{"num_hidden_layers": 9, "hidden_size": 160, "num_attention_heads": 5, "num_key_value_heads": 5, "head_dim": 32, "intermediate_size": 768, "vocab_size": 1024, "hidden_act": "gelu", "norm": "layernorm", "norm_place": "pre", "norm_eps": 1e-05, "positions": "alibi", "qk_norm": false, "attn_scale": 0.177, "bias": "all", "tie_word_embeddings": true, "parallel_block": false, "init": "normal", "init_std_qkv": 0.0306, "init_std_o": 0.0, "init_std_up": 0.0306, "init_std_down": 0.0, "optimizer": "ademamix", "learning_rate": 0.000608, "lr_mult_up": 1.31, "beta1": 0.9, "lr_head": 0.0059, "warmup_steps": 240, "schedule": "wsd", "decay_fraction": 0.753, "decay_shape": "cos", "final_lr_fraction": 0.0, "batch_tokens": [16384, 32768, 49152], "max_seq_len": 1024, "doc_mask": true, "train_tokens": 155100000, "max_steps": 4857, "dataset": "wikipedia_en"}
Each number is 200 + 40 x the weight over its row's rms, rounded and kept within 0 to 999. Layers, rows and columns count from 0. The size before them is the row's rms in percent of the matrix's.

# layer 5 MLP up, 768x160, rms 0.104, rows 531-552, columns 0-159
087,97,187,193,220,219,176,225,195,224,177,289,265,183,180,203,148,174,239,154,221,203,192,238,133,155,234,203,235,175,155,184,209,230,132,209,162,259,234,170,209,250,150,210,135,174,198,162,209,188,198,120,261,214,158,228,117,233,106,176,261,196,195,185,186,199,234,188,230,169,213,226,238,231,205,211,201,206,191,218,261,142,181,169,260,188,275,194,238,262,139,207,222,196,200,195,157,168,189,196,206,220,189,149,238,145,214,272,153,261,221,191,149,187,206,134,340,189,222,187,299,213,214,207,198,157,197,219,233,241,287,179,221,180,193,250,208,232,169,256,221,236,220,182,193,223,260,217,222,102,161,148,171,166,215,108,219,213,197,179,223
104,204,167,173,231,260,254,147,236,85,251,202,196,174,102,219,145,247,147,177,293,147,234,226,137,247,164,234,204,160,190,195,219,151,169,186,209,246,212,165,207,273,169,195,216,199,216,161,164,188,220,146,214,164,207,283,220,189,224,185,242,167,224,223,180,181,130,186,200,167,216,163,259,194,143,142,235,180,151,198,174,183,202,229,244,194,157,193,194,207,205,187,175,231,299,183,162,201,197,191,207,198,224,199,258,178,201,153,133,341,210,153,113,197,166,208,224,226,201,253,115,204,236,180,173,222,283,254,184,201,142,197,188,227,269,199,259,203,224,226,167,201,216,254,255,200,243,150,163,146,231,211,213,242,211,211,176,229,198,280,186
096,217,154,197,207,145,280,263,240,187,202,181,178,213,282,264,209,240,182,215,229,137,253,243,226,235,239,227,151,135,159,219,166,192,197,147,137,161,156,171,268,231,157,171,261,236,144,201,294,157,197,209,143,154,205,161,191,229,216,130,148,194,152,289,201,150,183,185,266,188,182,191,193,263,188,216,191,230,214,177,200,138,185,239,257,206,307,215,136,201,190,232,231,207,190,174,234,146,232,216,165,199,167,171,246,120,212,190,258,242,256,192,192,221,206,238,149,194,184,197,206,265,136,203,195,241,202,241,263,157,186,160,213,177,171,177,155,143,205,170,141,160,104,199,195,174,225,222,181,229,157,158,191,263,246,215,177,236,214,277,234
104,153,213,205,201,207,204,215,219,137,242,320,242,194,142,197,194,246,205,265,161,147,281,240,201,239,142,200,209,281,217,224,201,194,165,150,173,166,171,181,235,252,178,186,268,230,231,154,172,138,226,177,190,179,150,155,198,172,221,213,255,138,216,146,316,275,184,239,187,213,150,235,210,156,194,199,180,211,112,146,148,182,228,200,234,107,188,176,238,233,240,197,199,195,219,217,243,226,251,185,154,189,256,208,215,250,239,224,211,257,167,177,197,197,171,125,187,241,137,230,178,225,154,228,162,106,227,184,194,290,162,190,204,224,182,235,222,186,209,127,175,227,238,222,165,220,167,209,243,198,152,275,279,237,153,218,192,197,178,246,223
086,213,178,230,179,141,226,110,209,236,260,185,278,211,198,257,148,206,224,163,272,129,234,143,284,203,224,167,194,180,217,225,149,189,164,206,232,210,273,192,227,211,135,203,217,167,203,243,241,176,168,224,138,236,186,207,190,128,166,191,167,185,160,196,219,191,246,187,190,269,180,226,189,246,250,266,183,157,153,167,236,207,236,206,140,239,202,170,190,272,187,191,230,230,166,239,177,121,244,232,184,187,199,226,192,165,117,160,259,218,192,189,190,229,208,221,134,227,180,167,208,231,222,192,142,181,255,200,88,217,187,217,127,179,214,126,242,189,281,192,167,197,202,185,247,143,299,224,286,168,204,238,272,175,281,195,204,151,214,167,230
103,213,178,221,253,209,207,146,194,188,266,238,268,161,204,216,186,234,260,157,178,216,252,221,162,234,188,265,163,237,213,240,114,190,175,156,233,274,246,209,208,221,174,180,247,166,158,104,219,117,170,161,212,190,177,166,223,203,234,174,171,178,154,201,205,229,277,211,197,174,165,222,195,213,114,173,118,226,167,237,192,221,162,280,330,194,237,177,184,196,218,216,236,139,278,161,217,186,234,124,157,276,182,204,215,255,194,208,128,177,159,197,160,119,228,188,224,201,251,228,232,259,195,194,163,222,194,218,167,190,136,221,209,289,255,145,261,183,132,253,146,207,176,218,216,205,206,183,225,145,250,190,213,223,152,193,215,230,184,179,233
093,167,158,210,91,191,214,258,199,170,268,145,268,242,203,156,265,190,231,219,141,288,201,183,218,174,206,214,202,202,224,209,166,189,231,230,181,173,190,92,252,235,225,218,151,175,131,177,211,144,198,206,132,129,268,240,207,158,235,223,211,195,210,168,271,217,188,196,185,185,291,174,183,242,192,202,131,201,144,195,237,196,185,212,196,181,208,229,148,176,218,149,201,193,125,108,196,163,186,242,223,149,196,129,222,235,139,241,164,267,213,196,224,245,236,200,182,151,186,220,114,202,207,248,222,256,184,182,157,195,166,264,179,335,190,236,263,196,218,194,191,163,176,205,199,184,165,173,244,150,151,226,215,236,233,212,230,223,144,240,242
091,169,187,243,244,240,238,204,218,255,130,202,197,188,229,228,163,216,283,172,186,145,205,201,169,186,219,196,181,170,168,193,214,277,187,281,243,206,239,200,248,218,184,238,167,217,146,152,223,256,267,213,188,137,119,178,233,239,138,253,213,170,210,125,237,132,176,255,83,181,197,249,176,162,162,190,177,181,181,180,193,176,239,247,146,137,238,235,215,128,217,143,207,247,217,210,134,187,192,198,186,197,221,275,124,232,157,158,242,270,243,185,182,174,130,155,307,193,219,193,173,266,152,167,221,197,202,224,215,204,179,249,252,186,251,188,209,152,224,158,156,228,241,194,199,180,212,201,160,298,286,178,221,211,193,222,193,235,215,241,227
095,133,226,192,126,240,197,259,135,173,230,172,175,220,177,159,182,284,206,173,256,125,163,145,194,182,176,195,201,217,249,228,231,194,198,228,159,236,178,148,246,184,216,249,208,138,176,212,183,174,164,205,128,200,205,136,176,224,207,251,187,168,219,251,192,204,226,187,200,198,204,154,271,199,164,199,195,244,163,251,90,116,201,182,170,196,156,198,157,201,152,63,214,152,186,237,204,166,188,131,207,266,142,193,225,137,200,200,271,211,246,173,236,190,204,181,320,195,222,207,228,230,265,189,182,204,287,261,144,223,234,173,190,211,216,232,183,231,263,169,250,163,176,266,194,260,218,159,206,252,200,225,202,216,287,191,213,214,179,233,229
107,227,226,171,218,196,210,253,198,154,228,91,164,184,202,120,225,249,188,181,178,200,206,171,247,181,176,213,199,187,211,148,304,237,151,206,173,171,233,218,220,236,184,132,170,211,138,240,185,185,301,214,252,174,184,168,142,239,241,190,221,167,203,204,110,203,175,188,142,265,236,202,222,193,214,216,139,178,180,152,178,146,189,121,212,189,243,159,200,175,198,243,251,151,240,184,140,193,184,201,153,204,203,262,169,253,235,213,241,323,187,193,237,164,200,193,235,223,169,224,252,198,188,162,175,181,245,221,217,241,229,198,222,214,300,230,279,178,250,168,177,241,125,205,186,303,226,120,182,255,218,182,245,250,171,201,157,198,215,274,210
106,217,197,258,229,165,173,159,159,240,193,231,216,184,252,249,206,184,263,157,233,175,227,196,179,197,199,178,127,224,274,226,167,152,160,236,167,164,259,209,144,254,65,156,188,228,240,184,194,214,269,213,279,205,174,153,147,200,239,222,208,178,171,216,182,221,222,218,243,184,234,186,258,208,170,118,165,194,200,247,201,143,179,209,223,130,167,180,176,170,196,192,187,208,228,214,158,156,173,122,117,246,162,295,201,237,208,257,203,249,229,195,140,216,167,217,228,231,260,121,247,245,229,195,254,207,198,234,225,231,182,137,252,170,148,275,231,242,193,102,197,211,188,218,171,221,214,237,181,239,282,115,241,227,203,147,143,199,201,192,204
100,206,279,224,248,178,222,192,203,172,238,245,176,208,209,236,164,152,170,275,199,278,189,120,269,200,184,157,145,170,222,197,228,199,196,188,193,192,213,150,215,247,135,214,160,211,186,279,170,132,177,181,222,214,207,169,143,135,173,197,207,178,151,237,215,166,210,163,175,194,288,184,210,215,188,226,167,237,221,228,157,157,180,163,276,192,199,209,177,135,240,220,156,246,248,200,148,213,188,168,172,175,277,222,125,234,168,249,126,240,204,149,194,140,78,208,180,178,289,161,186,301,247,191,137,219,230,234,259,242,195,229,140,211,185,216,236,175,189,208,192,282,216,203,191,264,225,191,145,216,277,178,190,198,278,232,216,183,222,259,197
106,166,158,180,200,201,157,260,240,192,171,189,203,134,278,228,155,305,230,238,225,159,176,158,162,234,223,222,153,194,235,194,226,201,182,248,125,142,185,242,236,182,130,108,129,152,251,264,158,178,182,226,157,218,239,181,190,240,116,180,186,186,189,291,206,177,259,282,237,196,203,188,186,107,194,215,164,208,142,219,196,193,157,166,173,217,228,172,187,123,216,241,207,247,294,236,204,201,246,238,120,256,191,208,241,193,226,226,219,235,214,217,203,195,202,212,245,245,161,126,209,219,189,193,201,221,241,196,216,229,269,174,213,220,192,200,208,124,180,171,142,225,169,163,245,239,267,192,200,134,223,186,272,275,208,176,147,177,266,191,215
089,162,163,236,261,141,269,240,197,221,272,162,229,171,144,217,163,278,168,155,211,190,215,127,177,241,256,187,204,157,209,196,206,209,134,198,208,185,160,177,231,183,242,175,172,200,237,187,197,257,218,184,214,140,258,282,196,256,167,204,188,195,206,163,240,264,166,163,227,209,200,245,148,208,133,221,189,140,229,185,181,190,189,115,227,190,180,201,160,176,115,275,194,162,215,251,276,124,241,196,187,144,248,288,196,165,281,280,162,173,194,214,235,215,226,156,161,201,215,147,240,222,241,240,194,154,261,203,172,277,223,171,261,171,184,213,201,223,249,222,208,205,231,182,177,160,248,215,233,143,169,197,226,139,193,98,156,147,169,237,235
096,156,85,235,139,251,267,228,281,150,276,289,179,260,199,202,260,222,227,214,225,223,184,186,197,170,119,192,234,191,206,191,250,204,163,160,229,258,186,205,208,164,214,238,131,185,163,225,183,189,218,110,144,155,132,187,213,179,158,180,191,161,280,230,221,198,195,262,208,193,189,205,239,157,181,210,195,139,240,133,152,181,263,182,241,160,189,274,223,102,215,141,177,182,216,197,220,152,229,200,169,206,243,229,235,185,234,175,186,262,169,205,140,175,199,201,224,169,207,203,150,235,193,190,203,231,267,263,211,218,257,308,228,201,208,199,138,181,195,182,219,239,236,194,173,204,172,181,149,205,188,219,250,135,183,163,144,238,237,291,185
095,158,240,245,225,123,223,212,293,190,207,166,87,166,169,224,199,220,198,210,252,136,213,332,186,152,238,197,221,217,186,294,233,213,223,194,225,103,228,195,144,207,202,154,236,270,156,252,203,205,186,222,124,179,232,209,169,208,196,159,217,203,144,184,218,195,188,233,187,211,238,139,218,206,221,162,205,210,144,173,170,212,183,231,220,181,129,241,179,227,253,162,221,245,95,250,176,169,186,158,222,158,248,179,213,187,196,263,181,229,268,178,202,185,195,212,202,218,235,183,198,217,214,205,268,76,234,205,279,172,201,194,113,224,203,136,195,239,204,180,156,181,214,239,189,217,264,206,270,185,174,208,218,196,170,194,137,242,146,250,212
099,191,225,201,172,247,178,110,143,220,201,262,255,154,246,239,158,174,309,209,196,145,254,207,207,200,209,208,250,221,320,190,227,174,208,230,213,155,205,149,180,186,151,134,225,217,189,221,244,234,206,155,185,227,140,215,128,195,267,204,230,208,207,282,248,236,193,191,162,192,193,223,220,194,213,222,197,185,228,250,173,196,191,236,249,220,197,286,170,211,141,150,194,194,192,106,150,169,175,246,135,221,259,152,269,149,138,216,153,180,236,204,187,132,266,226,152,173,253,163,216,241,199,234,262,202,170,224,190,226,174,226,180,235,236,161,182,161,177,240,114,194,149,183,148,191,184,197,274,200,193,180,172,150,205,128,246,202,227,159,282
102,234,176,225,193,52,230,218,226,178,201,220,202,163,183,228,130,113,268,216,215,237,182,229,206,236,165,274,152,193,173,250,247,181,181,191,213,244,159,172,197,211,209,121,268,217,218,204,205,164,191,264,120,193,273,196,152,240,189,176,217,190,288,248,148,188,214,210,273,181,216,176,243,220,132,151,194,186,235,205,188,149,154,225,141,164,169,228,204,165,177,149,186,291,231,256,189,119,252,189,119,211,191,199,204,93,165,215,240,277,217,196,214,214,206,206,219,275,267,199,220,165,187,246,251,179,245,213,190,125,149,189,190,212,255,207,200,251,183,217,192,175,221,211,212,188,221,192,234,242,142,185,158,215,228,205,204,163,120,222,217
092,221,175,171,279,177,259,247,236,180,189,187,197,217,124,232,173,311,239,246,192,260,181,138,205,209,210,258,271,225,156,173,204,237,187,249,194,222,200,97,148,162,237,232,171,228,206,202,194,186,196,130,136,180,180,109,186,177,173,204,205,167,254,237,194,213,265,205,251,280,214,150,216,187,156,206,195,218,175,219,178,167,205,225,231,129,155,213,223,183,185,192,185,232,257,218,207,98,186,274,205,155,129,213,165,125,231,169,233,164,193,206,241,186,191,228,241,261,154,166,228,299,117,151,144,202,227,196,193,151,204,240,162,214,266,157,243,140,248,219,193,250,233,224,240,219,189,241,188,216,207,216,180,166,130,202,155,172,194,174,253
105,157,95,188,225,131,250,195,179,186,268,200,188,197,137,248,198,193,178,209,192,248,198,184,184,265,229,246,193,164,285,214,187,202,172,220,166,152,117,96,176,154,223,218,233,200,240,198,184,262,167,212,144,206,173,145,125,205,274,252,221,166,239,283,178,245,262,214,292,232,179,264,246,221,215,232,215,191,182,228,221,170,157,239,186,172,217,283,244,213,158,149,168,172,261,245,232,184,176,206,193,124,134,245,242,273,222,257,234,251,149,235,185,152,213,216,209,251,247,224,245,208,180,192,186,177,178,202,211,258,140,113,171,234,203,183,186,200,141,166,187,230,245,131,195,232,141,197,161,215,190,175,187,177,171,172,179,203,241,206,185
096,158,213,283,236,175,145,184,236,206,227,243,189,76,99,178,201,205,203,273,228,179,253,174,198,202,255,195,168,135,220,215,141,156,113,167,214,222,209,228,222,173,236,142,126,244,193,264,149,211,285,191,235,162,209,182,180,166,233,169,145,204,186,197,164,170,171,245,187,207,239,166,217,163,169,172,165,216,207,136,209,165,205,245,240,202,189,282,232,139,251,150,140,144,218,222,228,144,169,201,212,224,201,220,235,202,183,170,206,146,130,225,219,240,245,229,183,241,240,242,165,210,128,230,251,259,215,222,268,200,210,183,252,243,180,223,161,137,186,222,169,111,224,136,202,164,157,222,185,242,241,228,285,169,236,220,227,219,186,239,238
107,213,211,297,191,263,178,231,259,195,207,208,139,251,189,232,224,206,220,172,212,177,306,235,168,226,240,176,259,234,203,210,160,198,255,148,203,162,173,98,140,180,195,174,242,278,193,146,261,195,203,164,192,169,234,160,157,177,188,230,177,183,248,168,155,207,253,270,256,167,216,127,209,169,157,142,209,177,131,260,240,142,170,175,181,223,179,202,172,175,249,243,185,232,176,152,191,106,241,240,187,181,171,192,239,229,206,139,123,210,229,191,160,204,134,179,196,179,211,208,259,250,189,266,218,224,156,220,199,211,141,170,175,209,260,149,159,203,182,223,132,164,172,236,220,226,234,228,220,252,164,237,252,146,156,214,168,190,251,205,310
# layer 5 MLP down (transposed), 768x160, rms 0.0815, rows 531-552, columns 0-159
087,202,189,210,153,215,220,140,142,237,273,243,222,200,117,213,168,233,260,158,207,142,196,198,292,198,223,138,208,163,238,261,207,144,266,152,211,197,110,216,180,134,218,202,170,182,175,206,170,196,177,114,165,230,265,270,219,145,206,215,164,260,252,165,211,159,226,194,190,167,203,237,135,192,227,182,180,169,199,144,184,114,257,154,174,154,287,224,162,176,187,208,173,195,195,176,188,167,212,202,286,286,178,196,158,318,200,175,207,183,237,205,200,209,195,201,234,146,237,212,217,238,235,133,159,171,156,233,182,141,176,255,232,236,244,216,224,236,227,164,176,156,277,244,203,173,179,242,190,235,213,236,192,232,107,195,254,158,190,196,205
105,158,181,203,211,165,46,213,143,208,262,170,204,222,258,171,148,215,189,175,209,231,210,240,230,193,144,187,170,188,217,175,274,290,216,165,195,163,129,239,271,231,209,216,224,234,180,182,178,181,103,266,206,134,230,195,272,205,191,200,178,128,215,217,216,166,169,172,255,251,189,199,229,95,213,206,122,184,191,139,133,209,120,194,165,185,212,226,180,232,190,186,174,219,242,270,152,191,239,147,249,216,156,238,243,184,192,224,193,195,236,193,204,331,184,236,178,199,220,225,221,167,185,136,211,255,102,130,171,192,217,189,213,239,180,259,211,235,220,219,227,206,214,217,249,198,176,200,193,203,254,234,159,228,212,156,237,213,247,202,197
112,221,204,216,156,197,138,187,209,172,226,244,177,152,180,267,195,238,218,241,166,189,193,148,241,255,124,227,217,181,226,140,198,206,210,226,160,242,242,252,171,197,257,147,124,244,190,212,217,217,248,266,198,199,187,195,258,214,179,191,179,21,288,209,232,222,202,218,214,167,202,258,122,231,149,195,227,162,218,126,188,194,181,176,210,207,171,135,255,126,226,196,186,178,212,220,205,179,227,236,135,188,235,153,209,213,179,185,99,257,228,198,146,165,231,228,203,241,222,215,183,261,256,153,217,181,221,240,173,151,169,167,179,240,296,171,227,144,177,194,246,190,199,251,253,262,229,134,163,157,216,211,145,246,194,198,159,258,204,179,200
115,186,268,202,186,184,264,239,223,229,164,221,189,213,207,172,207,231,214,228,295,252,186,139,186,181,189,217,194,238,278,194,161,272,273,225,158,151,144,165,209,183,209,195,178,192,198,155,241,115,195,221,135,197,205,184,135,274,272,244,245,153,212,183,212,212,184,294,177,225,203,175,192,162,250,131,269,226,167,214,175,182,160,222,255,180,189,114,159,267,198,218,180,167,176,260,136,197,156,203,172,220,216,152,255,287,204,207,226,210,198,240,168,256,234,177,173,177,207,163,113,193,138,193,222,236,218,209,154,162,216,132,216,221,154,203,231,200,197,188,118,144,214,119,211,195,241,133,257,152,188,199,189,225,194,177,297,248,223,193,251
081,169,143,198,173,215,176,188,223,185,205,149,231,233,165,183,297,172,183,227,184,238,146,244,171,140,170,179,182,220,190,215,183,202,229,179,195,209,174,114,186,201,240,189,253,276,203,192,186,249,251,191,168,237,145,228,229,162,135,217,286,252,191,154,204,194,220,225,216,102,226,245,154,232,116,157,156,95,203,248,139,311,194,148,228,243,161,239,212,167,179,240,239,246,172,147,226,185,268,221,211,188,265,146,217,257,193,234,188,188,173,197,235,181,222,207,220,145,226,194,195,231,206,167,208,242,139,234,195,151,206,165,230,277,177,173,160,239,168,205,251,229,212,178,277,204,105,268,194,249,161,178,164,188,130,227,210,158,244,240,173
107,207,159,264,228,161,159,206,181,222,159,162,174,160,164,216,129,225,157,191,205,123,227,149,202,263,193,179,185,139,209,196,202,183,116,236,196,184,253,213,159,239,183,262,268,205,244,209,154,241,302,195,184,251,246,230,182,211,144,221,172,179,189,184,151,153,206,281,207,201,140,252,189,224,198,236,192,172,227,149,186,235,238,245,189,193,247,223,123,202,199,179,266,137,170,252,224,163,125,165,216,231,234,140,128,178,195,187,244,163,226,248,179,243,235,95,178,206,139,208,177,257,212,284,208,231,235,152,275,263,156,197,247,251,275,194,192,220,308,177,215,196,212,206,191,207,222,190,201,167,188,171,203,143,174,141,175,154,207,198,248
085,184,230,197,214,235,50,201,147,184,224,154,152,214,199,179,171,214,218,213,200,164,202,194,207,139,224,194,249,232,251,181,229,230,199,192,128,223,168,207,237,187,209,192,153,232,219,280,155,247,170,187,223,217,220,216,210,238,194,248,169,203,214,186,236,184,268,206,134,210,163,198,151,206,238,203,184,171,185,200,231,181,215,175,137,244,145,190,226,218,253,130,146,204,182,213,140,239,131,305,178,220,137,249,223,211,235,177,150,156,217,240,182,154,274,235,232,118,266,160,241,209,214,152,151,226,212,221,177,216,210,100,126,142,177,287,149,161,253,171,237,187,110,212,199,208,291,197,201,175,210,204,287,236,190,228,157,238,195,211,224
091,216,195,175,253,179,202,321,171,186,172,212,232,200,263,227,234,188,160,168,207,229,180,182,162,163,178,175,192,180,176,171,213,235,165,214,227,163,167,217,260,201,173,188,202,131,209,200,257,208,194,173,214,245,286,236,152,220,165,111,207,233,147,210,183,220,226,176,223,255,234,215,131,120,205,190,188,222,207,183,235,197,176,110,180,171,254,141,151,239,262,202,323,218,264,246,292,249,213,249,235,151,191,178,165,175,144,247,157,201,233,178,233,215,167,264,201,115,185,207,228,213,211,304,173,161,196,216,199,134,240,143,192,164,234,194,233,222,143,250,161,278,208,193,199,207,265,154,175,147,187,203,151,160,230,135,164,185,220,179,177
093,175,165,150,154,181,219,244,236,203,202,195,201,204,239,218,240,91,202,202,182,252,214,173,169,214,189,217,158,195,243,208,221,183,177,196,204,189,160,257,143,158,213,183,148,221,247,231,193,206,175,243,221,222,260,183,239,136,169,176,296,336,222,213,205,248,167,218,128,240,198,170,142,193,297,197,173,160,183,209,287,202,212,266,126,187,174,178,229,205,262,226,207,104,141,208,237,169,173,229,149,222,209,204,221,256,253,151,198,194,125,238,138,293,166,252,170,199,170,210,204,214,213,142,203,219,112,239,179,186,174,196,178,282,233,271,264,209,204,165,250,255,136,222,208,170,151,145,189,209,190,173,196,197,223,167,177,178,227,203,212
105,216,248,181,259,232,183,224,198,143,147,197,201,167,258,171,164,225,198,239,189,146,212,160,214,156,196,275,221,173,221,151,278,136,229,235,285,144,206,197,164,169,196,192,199,256,208,232,245,179,250,142,183,261,235,163,134,197,259,136,203,192,170,151,158,114,171,174,201,224,295,283,194,212,210,170,143,204,199,173,191,151,215,144,252,193,212,214,122,194,161,202,228,241,208,200,244,226,271,190,229,216,136,132,157,123,245,265,221,223,171,190,260,214,241,151,260,263,221,180,199,209,160,249,220,188,181,144,209,237,229,197,263,265,187,231,149,117,173,205,197,187,124,209,220,225,193,204,173,201,192,207,166,216,133,260,149,208,175,245,151
109,169,223,229,212,184,232,184,233,270,174,194,243,205,150,229,142,217,200,123,200,191,149,158,147,281,190,177,220,179,268,215,195,225,173,243,163,193,240,292,203,165,196,156,206,274,337,266,250,244,144,175,190,168,170,150,209,200,176,215,161,59,219,237,197,190,153,232,189,173,174,208,155,199,223,211,197,171,225,213,171,219,235,129,190,186,203,186,174,178,228,225,228,153,230,236,235,174,169,242,148,208,159,208,134,267,190,167,216,286,246,132,163,220,256,179,196,122,164,197,195,240,208,172,234,214,245,206,204,223,198,172,131,215,233,263,238,149,254,159,224,220,190,218,228,290,156,211,226,207,211,155,198,148,169,151,227,239,189,122,218
091,182,190,156,212,179,232,254,141,254,191,243,230,165,232,213,186,179,231,196,249,190,151,233,202,243,135,157,192,210,179,271,198,211,152,204,141,192,222,250,156,156,132,271,284,241,284,210,174,159,245,179,289,193,179,183,192,257,270,200,88,194,160,214,240,193,244,196,213,182,222,268,209,217,207,245,189,188,152,161,268,165,178,230,158,173,204,276,156,214,305,232,213,212,195,194,179,185,248,171,262,237,201,180,197,159,161,129,201,192,134,270,200,221,174,170,203,162,220,187,179,229,212,225,160,142,205,207,210,243,170,176,180,218,259,212,245,149,200,203,179,218,156,177,135,198,219,258,173,117,110,152,186,228,91,247,211,186,216,209,178
106,241,168,223,242,206,237,200,133,196,189,239,155,207,197,193,179,239,123,195,296,169,159,175,196,205,198,228,145,160,224,169,211,183,165,194,214,183,213,226,224,193,261,179,201,146,236,225,182,127,227,169,194,172,194,231,206,210,194,154,182,141,149,138,244,165,191,228,166,193,210,150,223,210,258,257,235,200,231,143,218,244,243,181,225,190,193,166,181,239,208,271,218,192,229,125,218,254,170,215,154,208,211,129,247,240,224,231,204,137,172,93,176,181,189,195,141,261,174,223,169,142,261,196,235,250,276,148,245,189,190,217,257,197,177,191,125,120,228,254,136,261,234,253,216,190,157,258,209,225,208,259,221,110,287,266,108,205,232,182,247
079,279,191,171,160,155,227,197,178,220,199,270,243,187,153,247,275,194,203,204,167,245,186,235,187,164,144,226,234,174,132,179,199,127,232,191,190,150,251,214,177,270,203,218,271,205,253,157,214,192,165,159,224,173,212,174,165,176,168,129,175,372,202,176,168,134,235,130,166,173,235,201,198,171,196,202,180,150,169,194,219,190,139,244,184,254,185,285,237,236,233,146,232,225,111,150,157,226,237,216,209,219,212,158,214,279,130,173,209,212,216,192,215,190,211,132,117,173,202,313,204,203,204,218,212,193,177,175,181,199,172,246,185,195,212,244,216,178,209,262,222,223,149,212,238,248,151,194,173,213,230,201,195,289,184,273,176,179,194,184,168
095,155,151,219,239,181,211,103,246,183,182,175,215,147,220,127,128,163,218,215,294,226,188,138,183,202,180,257,219,223,227,196,170,212,191,203,182,212,183,215,225,202,184,114,218,211,217,214,227,221,137,139,235,252,207,203,257,135,170,188,199,201,175,261,204,249,210,143,222,205,241,192,123,184,244,235,220,277,143,150,250,159,225,131,177,271,103,195,133,178,156,219,268,208,196,198,177,182,255,181,279,227,209,196,196,168,146,274,236,217,194,187,222,163,217,249,284,264,199,173,227,214,219,201,215,200,262,118,209,141,128,199,223,260,208,191,213,219,164,259,167,141,190,193,226,233,198,192,198,175,190,223,174,218,184,250,285,234,135,133,222
099,193,134,226,192,261,211,257,185,271,184,204,271,205,204,231,200,222,253,197,251,218,132,166,237,190,159,193,170,195,174,141,178,158,279,182,150,236,182,244,230,181,129,274,196,264,140,217,173,234,245,189,219,258,172,171,189,176,231,146,145,82,219,207,205,221,145,176,216,123,201,233,192,168,177,164,239,164,234,194,244,167,209,165,164,162,242,108,193,187,171,194,161,182,203,176,269,162,217,221,211,228,139,162,160,190,221,184,193,149,203,205,296,183,156,173,212,252,224,221,187,236,186,174,158,244,241,166,172,157,150,234,217,237,196,191,225,194,208,272,240,170,162,200,238,220,256,177,163,200,200,166,226,327,209,291,291,154,174,216,233
093,249,207,240,275,213,266,290,199,219,250,182,251,261,233,146,223,224,159,148,177,191,137,163,236,206,231,157,211,197,145,109,235,229,207,188,260,288,167,183,166,294,186,192,121,294,164,261,172,185,214,172,246,178,232,169,252,283,212,189,205,253,196,145,214,138,198,239,191,182,231,243,187,188,226,221,168,187,223,241,167,246,205,167,221,215,206,127,204,146,211,213,290,191,147,162,166,156,233,173,149,214,182,143,161,193,226,211,217,210,230,202,183,166,151,171,224,167,216,220,159,243,236,160,195,222,234,143,146,252,208,241,179,236,201,188,187,189,163,176,259,224,151,218,221,197,168,213,181,204,81,166,188,199,230,190,182,143,273,132,149
099,239,189,248,118,204,145,194,225,146,161,157,240,239,209,148,201,219,108,180,223,155,193,204,142,253,282,186,210,299,227,188,153,185,211,238,186,239,177,157,145,193,132,188,201,204,109,221,200,223,151,206,173,218,196,252,186,259,152,181,224,235,219,199,227,244,109,205,191,186,205,267,195,214,226,212,270,242,197,257,226,209,234,206,175,161,130,219,154,216,198,218,171,207,124,202,199,243,163,259,293,189,129,210,246,238,178,173,143,243,143,160,302,254,231,165,164,122,185,221,223,172,258,190,193,157,189,242,219,244,241,195,128,173,203,241,178,192,242,164,152,213,221,195,117,161,221,231,232,198,167,215,223,258,186,201,252,247,207,160,195
092,203,169,223,162,178,213,181,205,194,207,228,145,230,210,198,222,194,190,167,225,147,276,177,219,126,205,211,149,210,260,226,240,219,156,232,274,158,295,142,166,198,181,192,236,192,140,156,203,266,195,169,195,251,228,100,204,188,229,230,192,240,176,218,188,150,213,197,208,164,167,128,61,236,172,167,222,236,243,224,189,240,201,193,191,270,187,236,150,273,133,223,229,165,232,190,157,186,191,197,209,208,171,192,284,148,206,275,200,259,280,237,189,207,269,132,120,181,125,229,246,236,252,223,185,161,200,174,240,210,220,170,192,158,196,254,184,157,228,256,226,221,152,152,251,211,136,182,175,166,157,305,222,182,211,215,216,183,194,210,213
101,182,173,220,220,208,180,168,198,155,179,148,208,211,233,173,172,168,184,215,176,153,254,106,219,161,198,241,247,171,173,182,168,146,251,227,251,178,184,155,196,167,196,184,201,221,175,245,156,223,216,194,212,264,309,133,227,161,136,222,223,226,159,201,164,215,207,224,185,226,257,228,182,243,188,202,184,178,216,244,111,141,235,128,134,265,196,267,170,213,132,200,170,265,183,216,211,173,274,198,183,227,223,101,203,218,218,221,178,188,208,160,121,238,190,211,191,271,228,225,159,211,260,272,256,194,236,185,177,263,204,250,274,188,143,182,284,193,203,239,271,214,162,155,189,185,190,176,149,214,178,154,168,158,118,282,234,195,285,215,194
092,200,91,289,113,227,198,132,228,183,158,158,261,241,164,188,125,193,149,169,149,208,209,168,197,147,252,213,206,189,159,242,219,140,242,197,240,232,177,173,152,200,251,226,195,177,219,110,229,214,240,179,125,208,151,200,171,187,282,211,218,247,164,194,167,156,160,174,177,185,127,239,219,231,185,180,185,252,235,233,141,177,258,238,129,183,154,165,222,195,187,252,194,220,210,214,239,261,163,206,215,200,221,209,104,174,163,252,189,229,170,228,238,159,167,225,186,223,210,233,267,182,179,243,236,148,189,243,196,84,200,217,218,237,241,241,235,192,209,216,234,214,249,280,189,242,155,249,241,179,202,137,209,215,203,256,254,255,150,184,235
106,117,207,171,163,211,280,191,208,288,196,202,232,179,251,181,239,194,193,200,100,196,225,227,221,186,183,138,186,200,184,123,193,217,189,246,219,249,240,282,169,234,130,232,199,157,182,266,173,216,222,192,193,186,220,249,181,184,236,175,211,59,249,235,196,175,211,165,132,178,219,238,263,169,226,248,175,173,234,162,164,231,232,198,211,135,224,195,176,139,241,170,267,189,194,176,203,234,210,237,161,174,210,122,215,171,207,192,212,176,178,239,173,193,163,193,246,230,257,269,205,216,259,254,263,206,159,162,147,224,143,208,225,176,168,202,181,86,181,245,289,163,153,231,231,195,137,142,241,197,171,224,222,236,195,207,143,278,154,189,202